Weights of a small transformer language model.
Size: MLP 512 GeGLU, vocabulary 4013.
Architecture: LayerNorm before each block, no biases in attention or MLP, tied embeddings, capped logits.
Training: a variant of Muon for these matrices, 424M tokens, 6981 steps.
Each number is 128 + 24 x the weight over the matrix's rms, rounded and kept within 0 to 255. Layers, rows and columns count from 0. Numbers have three digits each.

# layer 7 MLP down, 192x512, rms 0.0734, rows 144-191, columns 256-511
140142098148164155136097102140083146173142123123112144198119136139112087117067137114118066101110172124158138099145139097154150139086124152102153136099114130111089101112119073122123119129119111145075139084144151113106104148120088169132117162116135137132104156165169118120173085114109096132128158167113132127122124096113089080108136151118134135096153141147108176128157096124148171121089112101166138149145152148096124113136118098111104098141104145122086073090120101168184190142131114123139120111125148147108154142135164116066048163136132062141136117114162132095148131106087142095087155102141094101128119156141098163136128141122115076149164140120146157105163098139202128157148109135126111141184159129146108131108127134118147121100090111113116085141109147137172149103105109
114156119124135123133133150117099135122114106125097078137122138143135082171114106143154113093093178112133154151159109120135130102092179179119124109088115156115147091156092131165099114100098108114133148152151065166150086097161117140125164175115138088067084143170110134155109118127115119128149150183116167108101165114152150098138181148116093146119176150096124110150129153123113138091128144138132136152129111128159146127113148111105102125133140151093143096150169114130122127170103117135092138113174111090139108133095149149171170108147143148119120109189132146132103087158170153149118136170135173131126117140139138088130142127147159115117138111163140137121099160149108167081136154184147088117188100153143129094144142146151133122161142138118112120085108099108114100135098120
114121153127116100151157063124122114110151141112137134103140182133118061131105166168131130124163139193142129111183123124157113131078144148100181154142143115123085177084137130131089083123105081116125164127128127152146166091147142149151156114114133146156099143123105187118103110121201096103099100078169129120080104171103130120158126171159062140167117153125118123111159121133094168116132118121101120134140139136084164160103093123122124175173144114132099137129146104141126147131132094087164088141132096074150100116106106103137164104103141150145116160158090104141126134173143141158110152142120147103182146097102148132143077129134114172134112101123179108119136140145128117108139101119136117131092092143074151111186133099134152126154109102095098167110088154170080116068089124
184128153135151163144163147135154129125158135118112159131080131127130135116176170109159113136119157086150122157113105118105148150162120151119109122139120138144110130071138099145092079167085168147137087154140072134119126107136071129087086127146147123123167156103149140118080172137136152108155115097161088130137128126131107090101113142116177127107130163158140092106108117157152121151103160174180103146103146128154153077120155117139123095105153125105125138162107096104089133112137099127118144168114132118112170101171149136087162107118110140085130143124159115134149142136130069146129160104134103102156117137130103139167150170111130172161108095131110146114125137136127164138107136131131138128121107136111132161138144096107140118129131134108100132141114095158152127161125122
130152113121148127143146107113122155111076138131107117103139138135144100106123132117150110100175132136130143181136123144088108136123149105123141157130163130097128102135118131134075127094103108109143113161134142117117148088128155122099156125117122136105120133145107145116106129120142113118106146141142178114115139087117059138169124128108170103082136104086087164117095143135061139134150138142125125109090134171146128112142081105125124113139165140122141149159105135105129145143171109138141109117135130157127141145060158107154151130139105096120122113150145152121159118103087130192140134152098130094154115129148126121163162108139120112129149100110088112113104165122110101169138140145133116093150172121165141101165123152126126136133117163187129097153104133126135117100087142
094126114148164115112144113116105193139110134167108132094105131145120170095122113165110109126150148115099087128128137108172088122085094090131117159122125130120131156105102154157086103119139095143116150139133130101146105132130167157147123106102147108152082096134138107110126139133150143099134114128169075136170154108139154120127115138138130161109127129149140090112127149083142133109145137142139130099153128103141157173099136101137123125104101128152120107109122149175101110112111102156146110158124111122159091116121088083114113170139144132139138092159129106127148161134108138135095116118105127151110168134120091146107117110132139156108137111130095093128107144136128115132121134110164153116178121143053119123125140109108146134133121137121069152091133108093141117134143130
156100124155128186148113123133137103152125163086148137090067174145126142137127143132168138096188172112120144112120134170166117163101147168140133119112115130136136143132113088102145153131151139133114186120116141114121122123167112106129170111124139127120121103156135141166078127127081127131141153138128128122137113103176092116101147098137124086103154125165129122129111135132132150130143100140155123145107120120139111127134116134084140112142164139145063148143135135162115163099156135142079139132154141149138174095135156111189148116091119109147150130138135162093146156133137147128137170122116121147160121123127128103135121096130120135143114146165101129114120098102117125148166126077119141142131158166121140128117112113090133136151094097182139079170145093102126102110137101
145108142131133097114102086110140116097166165160109120131098177144107115133102124188093100083103171096144109122132120114156146101108152129120139093154106134143180143111136113101128077115133138108156137136116097120157123132142141119132106104097106133150147122129088116152115117128167121086144143136140151140128151106067176169139129105162107131104131106143115140147140136134085111129091103146131120112116121143146119089126120129131109109122094149125138168151116102098147151088140133117150108138175117152084115112140112090134139155109103111101163109131163131112167147090073124116085151094142185170148146112122142145098148115137079155121125119148172129152113149145125121149152146173139119134093130130103136138121154114119143115143142129142132103171166145111183124108146098
159114105107143105148122090153143171162096138152130105120086133074111143082129169167137127157145138113149161145139157116098067104139117118087142145172124158177143117134155109125125100142138138130174108144112130088137122121170124073113124123142121158137096138150153134093140166105089171119094102127095109135099105095089151139196090145124193123112095108121144131136132133115098139118086172138075152144108160134119122085135136186133100145099150124131126134138153107112151158069175137179152129118138175132095178133124113149149145113145157143128155157190114183150149162137135138111121082147110138125116108128138116127134156133107139101119124124151115108137153107109139157136146122112130148175120135103114144104149134137173125154168076127111116133162120117122110155156163156
142134131121150116106159092154119068129141109156096139110132106109074121153136136072137145149152115134128160137140104129137125129174137135108131113134124138129139147116098126126170155168127138112109105112096124131099155121132128138131133119101140145136146121146096150159110113115133116148134122168102149111115102080158095153101141127159140130154092152116124178106107098106157130126145154135089138101170124110094138128158116131142163133159089155140150097140134143142132147116126112103131102135116152144130088167154110127129124108104124087097147124120125159160149115108118073080161157159136137097137160105133125096136093127109097088082107133122141117123106128152138103130173142131110105109123137124150107174136144160117122161178144139149115147102142154175085140133096106
136139129142153146093146140130140114123141098149090139148175152142125107096094114089139152106112106143155117168149103101161148153111143154101106113113181164161142111136151143152107126134146087179112135085110126107131120147110157099137129126135172108155130138145124122136111097094127123137140101103119166099115120073128101124132160098098153120137135124138110126154139139123078141083132134110104090106133146114109176108166141176093156138140149137136122144135121146126145132084158178148132124113119083144115090126163122148191127137098124140114095103148135182133144083108142123152142160112125137116103169113104109124110172129136122076087162151114096153151135133094143132120120178175093084108124110147125159114108139113085134134139097131142075118167107117160082162126193139
112116190139132131130112102121162099145151110141160104147094152154164162170132116073164094120166153102129120121144113129114145111132167141106197095149143157112113135136128129117102128149126135150141120128135133143155151127116172122094150113138120142159156139133129109120154141123151126147126146153160097112126126107128111117125117131103145146115155128108113100156153096109171128121136141136117111125149134116099137142108120120131164120155180153171113197143151085074157179135084116095131143124138124117112153159141115137118146107142100144132123179125116125111136099122146109155183099114157162130127127134152168100127142104139124147085149084142148169134093168151128108136122193128085146114137133120101126126109106087129099135138095169123096155135122151139131130137134099
113124123178137149094132154110136164089163110100123131112118128096143134121158156129120091113138194101107144130101134102118090124136149102078132097139099138065123125119154110129106138126111127123161153120133143101121140076130152103063111137078131129121129122129136142141182118127139142088128138140120142154176146108153136139118101162124138114147126125122119139141127171102116102158121158129127110116174067124099115145113128128121129132110126163168142124109112107138124129126087108145116165064126175184190136135104159136129128142161148123106154137107148142158141169098121148114155139143168194160128128141120146123129093112163121135111087106136079086125117142159126073115127131149163131120149124066144144108105133198102126147160121115156131167139150157097088102136132122
097135129092131152134129103114143119128138122096134131142130128143145118109084159152092156146109147122100110145131121147127141155089095105094150157140138083142114113115117127110127135087166141120145175119095183115103163135154076112160131092172126123138128137119094122172107163160095145140153120156096122098115119149130121159126115091132153143121116157120138099091160150127138075117125155134123178119101122121111113141101116170096142127148161108128142138163163153151186131092161166151118104109131082120089134150121092115130083136146160140150151129118124102100143161151162183130167115144108096127103120133127126133092137116112098125170161117140061144126137111108085122119083159038130164094140173097116146150157111124118103106162167095141126133150139121171145155150151138
124157141082112122110177143122095115131132160146104127175139107151127140135103139134150147134150105146140167106127085110143127125125115166089143132110200128143131130128154148100124133099121109138128130100149141125086106120125134085102108129110120127103108166140116164170092137140150108128133118144120151140136152145126166126121149151154115167124115133151142129112128090123124128057145108147094143124114131108201069117139125145117140117093150061151133139124150103105158131109124129176085160125123146134163128136104157110122123097114121092156121133151099122125130105117122101099139125095112154090127109107134115138128143123111132173107131120118091106144121109121145187099123109171149156150106147122101178126143123135119127140132132137064079144106116165173097159118099116
142119095098110122135107113092117135122133124114123126144131118167099114082159100149123143137134162112119123160166137116113140183075143141107155121127097115144138142078143151126121107165159106109147122153116165160149150150105157116123129135104163144166143136125146142134147154124142112119141128061119113101150087081114136118163124130138133132128107109065141122171142109087133112127095137100126130129132133143106116156144110140171135158131090121155152190153080138120160175105121139112173125114090152103115137098127142108134084155139126099106108135136109105138130116109088154101105146160130125109164101153146108138170153160135134129133105119126141145149116113087128124129140122115146174106156123179109106088128102151173086128112110126139109159126128114124143139162135150
160129170128108095138156130124102133090150121109121092113082120122145141106102101185102104117143127123109157151142164161187157070126126121106140121114141079136145139100152125111148140133165120111140110145143122118117158143114085112109172167142087105122131127104151133095126123106140160094124137171109129093120150154129111171119138130132167136145135123143092096122110140144160052144164136137126104211137112147120147130127161153091120084159128131113146125115122145154169118125184143128169130164106111128078098139117107149096135124117108109115090159133150137160134133113164132136125133135100124162131131088128119155087104134159117099139127153112155097108129083145076129156126084112137095154118118070165117145142151104109122140153118111121124120096154046125133147127117136
117123140166130130139115165107126135125114124141176168116145148159125141144122150086127097135123096129140140152139158151122130134094156148142149161145087119091126102089146166080148121125140082129172118171107140088136075141116108158126106137119126093103117142126116147138094140092161130087104118171165126171128133094150121111143142135119142108145103137091158157118139083116139144155124097084126105170114142146087128176131097128091125105152101094104151139124132099172154103143153097128114158143136141110102112180140143143173131160149125122128146124113115128130092148088153137112153140150140144158140118116117145136139160134102186161176138118113148091142133133202108156102164122122120127142133127161126124149178132163126140145113120132120120142168090135111156162123094123
114110152165110152139101180064112138112092105122125097117129132157105153130146151104136128081108125160188103118147098132116100141100124117158165157121102148099115116129168122111088122133136123129157141148113136151104134149117134123141144159140089078146120129160115119136157169129158164148116089173120088127131144120127110125118121097113146107125073177104151105109124158112119153143101129154099104112107121164124145133113125162144148126118136132120094157159085095107134129139149129123119146153140113143106104149151144107112165137120115144124142117122082117117101124108153112137100073110130074156143119111096115113122102106108131134113123128121082110120159133151135202068159164142111135144156122124109156102111130082140154119122148101114152134151110076120089159076111114
110135156130132144140123129123132141142141119101107155110121111142138144126139139146159092128109161125123110130135126126129061127120140063083121125138139121127163119127122167092117117085123084182166124136143085130138151115160149140136113138093096082150142113111166143143141145140108136106126154109153085152121132135158171110145130107089126097096141153104129116128118133121130112172130170132139144101153126145114102107150118146117163101151102148140118136151135136121122107118106104167126125099132137108133109126101118134144155179114113144122105156104098112147102092126118103142146118117116117090156138154108107141184092126114124129175147108130131151125157169155145160136132122176097144126140118151095114128155127138104137102121147129102151150099114136104143087164155155
123097067081099152139122120143111124164128144111131151102116129132119083179108141133160112164157138110100155128131149133080131137133097126139157141164138134116097137078125086176155070114132102131117145109152139127101103137153098135124151166141149125132156143089105140135146117118086101119124097123083158160136154124134119108123154118127150132109120099176137125092109143142162123165132102103097128144149139131094111140144101104137118102144136146098130121140197161149135101136117121121098102074143138143100137119109170095122121125142137120124135122119089082160141107107139142122127123081148149115153139121201081081094160138164114143158112161148145182139139102113148145097124095094144105112121107159119134135123120138123110129127113102098164099162115178111109160139174125
133107144092153186138118113146149148162145151160163168120125119158112134155134128112111138132123121102142143128151127130128113063156126114129101114095160178120150106143106124099105097121146106121108105145119114145101112118141107129155115131137099156117112129127101165124126162113102154110142103120100120151102121146098178134147093123144120177071115137178150110129156156124117151133120111098127131155160117098153119113073118174113165135111077122157122119150161110140128143135159150083130126122106127114130152121143131131169109073149132190156112122104135140150107150134115117100143087119105125066138149121109117138151149169123160155142123141105113169128134179104151133137135111128138112147076090121149122142128147165149174141099123131134104108152140123124081134130143116
130137112187122149157149131105132149113078100141162118157132150160102100133118131131122135166122131150144189136142120129144089173136106174111107146118109099131177119119113136148129101143140152065198163100122124099140119108105135092157148142126145146128163117131120148129124131124103156129125089147157133113107105109098130092126105139114135161111124138143066147140165122137128134146149093164159089113120068122156132092145122169138152086112121127124123117144116157093129153115145186107102131130107083152174126124138129122138163105108175099132134130135108092100123165125114123100125154170141137134121170145140103094133108131105115090130116051114088137142161146143105112124125161134131096087136107112135129119130113103121107115104178121131115099137108102141100119107160108
142122095137144154160091125171125142145091127099139157159127084090179146132131104173132084142116118126146113110155110088128096145128129189138158121165174118139117133102118119175144126102168110155095150095117106130091147106123108125076122132147121104101149137141175145134106115145125133120156164143137114127112106147125106110132124166134144136102082101086101113111111117112119092140132176112109126149179137127111123127137117148122155126096168131111141146144116153117137151140108133163121137150143148147145098110091168140106145168091124147110154104126144161137127137127163125131099164111104159107166162087172089171148127138097137149121123141169134130138108138168160141133127135090112139142156085126088118108134124133153190117115113140140120170169121163108145090142128159
123137134133101148115068134146101142127126140155160148065140131113097141159127099163134143135139137125093125120100139108101120145167122102165097155127183124167139129154152113120167074160148110143114174138144114133106132118116121153186150159136095079163118116125127129120190160083171086109141110139116120139103134106105140155110107113140131158123109122137104128152139114152137138141102120108158146126124148129084147161122091095179129099089111123143149099128132092141135110101132105123137120094150124124137089114157107100074127095159122120136163129094099116123118122116143130150123156133131123133111169110083106136126155109113115183163136119128124114146119092126158135147103157107128144128143133128168161164068166116130129116109153119155167147154141139100125164125110117
163112122123107160141075124145116124100125116123145135128126113137150122165171074124151139137112108108130137110162119089069110133096131137103138104131154171140162134111111104168145150191137079166069137118135147123119121097156133155095100099141119134129126100104126126123113127086122123123127090114125105130133105109084129143151072132133123149147150077117160158139091150143136116154103178134113143141141086115160123092122141131113147110176150127091118133117117158115142131109104141153124122119154164114105098151120116145072205135144139146166092125140145101096129117132072132144081153100085101132125174124129138123109133143121181138169138151046128136151116059149142132137114116139110137126101127126118140124110093080155089122103108119108123117149098123138127119094137125
116148133133100112117105170113132131135096124146104104153115145095145106150092093088128149131129149158108141117135128165113135132110088110141122148123127106110145126137127173149119132151133113137145126112141120145110172131116113108189139182123134102159098124111141117121132156123133150118117098120134156136115123149114172145129127137157125144143103086141080147143128077104146141114110149164119149121147118136154089153128116125163105106157117103123125159099111132135110131150156104145144123134144109117155148167147099121114098101177089150175149146132097143137151130109127131136110140133129171113109150095154160126141127137104119106132153101124163114086109141095114136129086157143123150150112156153091146146172192129109152140137125130112114106126141130095151133151084154
119119130124115087128150116121162104148106125171157118142137136116149142118087135130144129173147181141135141130086136168102111105126111142109113092093109135185151135169117111157113153099165092118123102113107143100132101109135130125110113132151135107156108139135119132129123098102137143117134125117110131114089111142117098079115146142125122141105103170076095140141117132131126136122138188137129169091105109109138082115127157143123158169131164174138125125122132119093095110156148151130103134098134145115150132141052146123157109116125093122150087146131110128141102117158148141148187072130103116108147118142119124129104129131098139119116128085138137135146138116142153135149134113132137168122163118150113130129160124119137103153145079118169139118078148103126145064054150135
124157174141151142134140084157138138101113139110111137064141114095106105131120112101133138139107152172140140090147133120153189110101116117157152165121118123115136097137126107109129126106155144126157109129091168106073138135097132072121158113142150150077189114158138154140153098088069115142145132114118138098115144178112110125140098091118138149144133109145146137106115104136142123129181112117140147140125136119139120113098173118121149114099148119149112085147115116118167093158098091120112098138126176166153140110146084159113143091091101130140112168131123153151119138144142121133146103169109159134178167103127129100099151115143150145110132141155128186120117103072102167098114082144123136152118167170112117090139133149159119112144130129110096071114159121090098097132122106
085153080172107116112134138140097119165094114122139142131145117127140101113161109141125120107122125096135124126083153147166108158083126159170108157116116159133097178161093155114135148142111157171169133165182081104135101088128131121129146123135101121182129099137081091129152138125120098138128124095122161136125096151141152115082116112133076125044149147120136091092133130128172129150140149119102161106109129145177181131133125096110101131096099153137124092126162127112119118125103114119146152151138142143157166155109155077155124129137118170088132135110114126160165108147122190150102123118131121141174111077149180181162142132095136128157116125148154158148144194095161118122167113130097149098119178174116120100116100097147145158140127168156102116138140141117127131171083126
144137108132135123133123083113145123137149120101100109118120112142152111126135107108118140136181119179114139186159108118144133152105129092178124116168132146132130144115149112175098132132135156126120153109122116140115142136175113135110146130137140123118127151087180140118153145189104153157122142161127107161095106162134130127113138121138094103150078104141132102108079105129105154174138120117103113113114119135125110121118127105139133131115127116107120141132100102132148164137143153080086096151119113111127104107144142089119172167129155119138118195123120152097124126089150114123128121126121113150125122106135120144129092142115115059106129178147141125134164158143118131098124147129141136143150122131111162104122108087145132138119169098101077108152084122142124119128185057
102114132114131134138138155119139173142134096114130131153180172115110102099100128087138146123094091165132146137147129186113102129120098142143128131129127137170168154167144139138147132082099108157143108127153156121133143118102120157115120171170119137180106114106099163111136141110120134086114112121195130123121129130139084158149128148110134112136111142109116130132110146103103085119132142128143150128145149113117090137124155104109131160092166161136138088163106123132148164154083134106152119102115128128170137081157108149178165142131144137093129145153108157145142195143137103113094132134171111103084117083105088160083110110112154101154128115090136120096141102128121125154098149149067064122130126151103131104175133134129128084131099163123118106138192117138135128121125115
085123112158134137098144131140119157124129066140145119125123143138074103124087103127115096142121132124117135078136109163162159130124120159143131177160124144167086122108123154078188120140122165153166133158126131150135095132049116185101123096133164104128110155131142172173101099135132115099128154152129112128138143144159126054079115167112123118137142129134144127156158153155189124111144110109124138077139102121119135155132150103132193125150076110130142145118106150110161109142104077163074154159132078146153117146124092117098085116136121130126140154112116145097148122100112142123137161115098122139118157127142168101122136116130120111141082143112117121154095165113140133089162144118107117118150185133140142123110109105106146139138174133123106148161136123141147125124162099
156159141098187135139129116092105091130118161093133153170131129151135134167147114128088127129106109097161115103117150137106153137125161137123109098136139116129147093153153104107105172132112119132126162144115098138155154167105115122132137147134097164132129130121111149103099144158127161124118120108080112098116149096120130110140138106114129136127132099144110133122112122112123111164106136093139130111133157101117103132120112135129114128133136128111116140128111121108132111162072132109107140101139126126115129114135128115098112149124134118143170095130115121125146133111083128121165170093083126134133123172136116099119109140153178151136111157105138113095110115158156159105134120123134164139173108137150148150105145131115111127125152149130124127148110160112124121128127108
127118123110141097112104068134141121101151109091137132131169114162114151144121089133098172135118161145124152096126144095156134099152153143125124108107080161129159137176158168118137090101117158136152128151095134120113093068149138129151127136125144111119161107133143107145160104142125162138124126119143112150151127109119175126114108143119123154179115169123137151101133143097124095118153165106097103117097127125110131108123136149117158096145080087084128128100099127127147138125098100125125126144139123099140109147101123164156169091112138147088166121109149108046128108098123150107110091120144156124142072137108126106141131154134139094102127122135165125150122148114165164126146093149118126113127120091120080166112115109151105161136149144143132170128154102106120114145148169
145106124184118117188108102139152130126099135077161144109118147089117098121150135096152113099098133089100172113134128131121094124098170159096123160154097132107147116100124145121138137135085131150110142141147088146175099144137097140158147106133136154088103127130114100111100156094140122138141115066184151116125159166144100143107177119136134141164123126158121122175152150120145133150134138106137139110177112178140107137138118108127143086143093118132144113092127157104122124139131136090127120160115131121087135117095128125107139177101137109114176152147159167116165120112081128152108126142118181137135089172144151204117143131131138116111094123145128099116104111121122140152134128156123095099153115102122131157080104118135142132089134138087134115130124193075175145129183170
090100128135152146195129128124148163134120127092131107121160132123150117142168098086129117131132088102088149114123140127174137126097122158159138138103159105093141147085130124125129143095159109131142109145160128084150134123152184125129147154099136143143151124136111122140148159191140130146100100104129139157117141109129119156087132100127103131132169165116151132140106142136152159136119141120113104138141155163096170137091139145105142121104144152096086109160101139121093119121167124135140117129121140116153131142127148110116132162120091116163161174152153116142102138121123114141146116119114141114121123155131143162129099122127166091160116152120107147136157126118127141150141113146123148126177171096114172113151109127080133129121143121119115129157121116139107130135108138
146147122109122078148113129121112100105092151117104091142152138090162125150111098131125159183136121143118104126165110112117138143103152130140133132148103141121150128129152156117140102124101179124090125151139149102123161108105170121084166164146105093113076086126157138125186127139123103114107109098181119133150128138139141146120130107127109095123107125139088116105111145141110123106145115161121109159136090157106127117155129139116068092103109133140112137118119106107162125112099086131136132156090133119109091119131089126109128135103108129134183146147129141155135106103115121140158131100109091157114124099130126140168112117163094112119100142140142141128154142086114119087122207130124143154156114166184095088151131062128136122140171157104110138141143155105136143148160143
154136112126130118163132089119153142142120126145131118149143109146135110090127124111139143056138140146130125094127151169099110121152197129121116119141123179119101139103096104156139097118106101115130099096113118122182096127148129102143156116130124101158098107120089121091152112115146107111131132107131134125118129099119093152121112142154129172144137145127162153109144097131126120118119117111169135119143137132151127069131146139145085141100173112154137096141114155113160122085161139182152116096101135149116104112116101135110120123125126139142166163174120132080099120160148120128167102173133129130128095160170087133094157134123137084097178171115093096150082109120148127093141160143114131108102124106124106050111115121163072130147104110159120160118122111148148140092166134
122094117098138161119120134129144132112146129104090123139121174096128136118081121093110134102131116157136173127120086117142145131107148161134095150136141115120103104132152184129118100136154179135128084134077155177108138185162141108122144086128140158127095160123123143125094133133141122096135170149159151142157129114145144089106115142113159115122142103108126127146098110150106124152170125117120067177149141156138134123137129120147158132147151109091173150106123101147139164166122140117124143147085127171133148136129148137133115101079117148099106121107084102141153125137141135149112082137150082084123108144129120124137129149136124136098107157149161102162115156111125137085129107156091085170100121128077160102124115144133121138114114123114162143145130134117148135113140110
182103120091091086076120121126109159109125115133127099118139107120134135104086139110120100120127139141114171104094151150125130119126118146104106156132121127106106148119132150094164154101170153116119147136096109123115119133116138119117162123126128137103145140076105113131092173167108166127120120141118157132100159154160136135179159152123104108163124120082117148165101124144117140106114128143087151118166159103175191129150156118152157082132128128110107118128119086110125148103140148138155111150110131135111128060111118077089105138116134128148115170142093139122108120112115123110092150126136150125082150097141157147096101157131113139141124139129148113107107187119105128147147117133116156108124127105106157143127134083138065107142196120154124119125155112128107162139134154
120144113142124127116123117086096135167095135149141105110097126086094116140159110127122114136091143091092113134091088118148108143105124120109127156136095185141146148139131091107106092129072111096144118102142100146114127176138129139102116191181136126153123186118125127100139128093133153128128121134115124156135122110118102171096148184112148074123125151103156122191127152111117135107081143134121108130114147120124125178134104102142135155173138160178121115143152061117118109112102122130105130155148140112098101133159075126130142123131127058133118108110166138137172141155120122114104096134139109153141075160140110128154153094102129136121127141153159108146119123137131102098142162156133090103152087133113114146109148135094103189146068162088126143099110193088121135153191135
108096116122111157139128118141149123169119131152126162105160140154126073113158110119105153082119113153139113103126117090120126137069085120140116139164151127125133094085127076147198116140159137122145133152148108149147115120119164109145093113117160119127123159147105138122125107166113132172124111133170148156138114088128126125150126140164130150095127138112132148131155114114134094114143125138083147124103093121100151140097112089127127133124108127126131161149123135149161131155150103142139118113148120133170142109110156138177078126109108084152108128142101104113155095134099132152121122113103116112167088182159105152171090157096132145122127119150103129147111113136152137123101096133129175102125149115099166134143142115135116133100122126157108103124129153128149143106139124
138167101126124155115101119116143157086107102111096129149129122124130139117158133093119153164103088153165135086161111116155135107158089126098121106117178072149134121119111093122154111151149135136110142086076130121176111113100145109136148096117155165086127142132160207165083140141167122131133116142116120171095108155143166118168149151124123125148128153103093113108130134090153116097116150116124114131140140079165137131085123145177139130101111134120152086148148169159156132155146134127146152160120125108116162102084134116126124106153165128154099137167146105134158100120104158137157120153127096144140125128121124118088097114143138142137147131092116133083119119123108113148127101159123113148152188078153120100100185136119104144116154093126119133111118151124165075136149145
181126130155161126114137132156126129128131121146134102133119129092098165120078126142130122165191132137076128144138110169161133174192138140133098163150116072113102167159123116128143120135134143154149079113134119111149177133115134115125108099117108136122148109161111088127116166127113111153147148129115162124114123165127168099112129116172145123143113166087125130121115116120148100142178134147087154122174092087116095114114119146116147109113100119132164097118152143141108132128147131145138112164149154113163115142138136107103086150145143122108099147118138142126140137102097071106110148114154081127111176153112136149103093128101105109165103122120122158086097120156128101120154114107108168199136117147107135144072150123131157138177160148149109094108143121127122140122142139
137155079134127102133141138149115117133119125136160101153131129172131161145165140116177121116181113151125090135156147152138096142160116111127108140145094132132072111185145105138160131117129119132140118114136134133115113140099093087164166140162125130151144119164159125140117144107118125126129165146130150124160109113145113172136165116157141121092134155120143104083097141133097148139147109128171111120156124145142092143165125139171149104096154134110137128094132127101138161133088149110178156128131142136140123145152137170114092140141122130136133121076140111173081084135140139127124144157129168106111133084129133145087121130169151168132158127120115072110194101135120138120160110144118127161135106107094112134117135119133180122107113109135105110159145137161164100100100126
157177143122144151130155120128134136144123113136149125142135153146135109130138137168104090158126097102152117154075146126112155149161141086142117107129126127136199132155158046095188155135116173081121118159130093084140101133112136131200095126138123124093107119120133142119151133099108164129123129094135117146158142144109120116108130133121138148143094080084114109122110132137131081145181116099161111121081138129178154167115135154106146144153140149109117096119150132138171118121145125149130148133122134101124127103126111120116137147121106109142138101136107127136099131144119124138134104134129134105147150174085112118124114140190154120143113114088157123124150083148127116100100122130157175094159129097152098151147116114111138148153165128106121142128111108128151110140109140
124135153083127111117116125136120142131122129146116149131120163127106139100124132138121129105158129128083130141085151123127144140134112088155064144158111098116152129111132130135100137137119143146113141087162160141178125120135174137118081128117124103138174183160182161113170105146122098126120111079120116128149127124125143118097130149122059124155102132123111126119101121162144086129107072133124145151115131115071121146101094164106104158116123153129100118099076171130077113097121153102153194114150181146113086132125098133145180155194164119116140110160124121134123128099143145148058078129167128134113101139117116115109099108138120065087111113109121090170145127139124109117135098183175142139174130108072152116096120128106137091110086120091147142154136164082130125131137159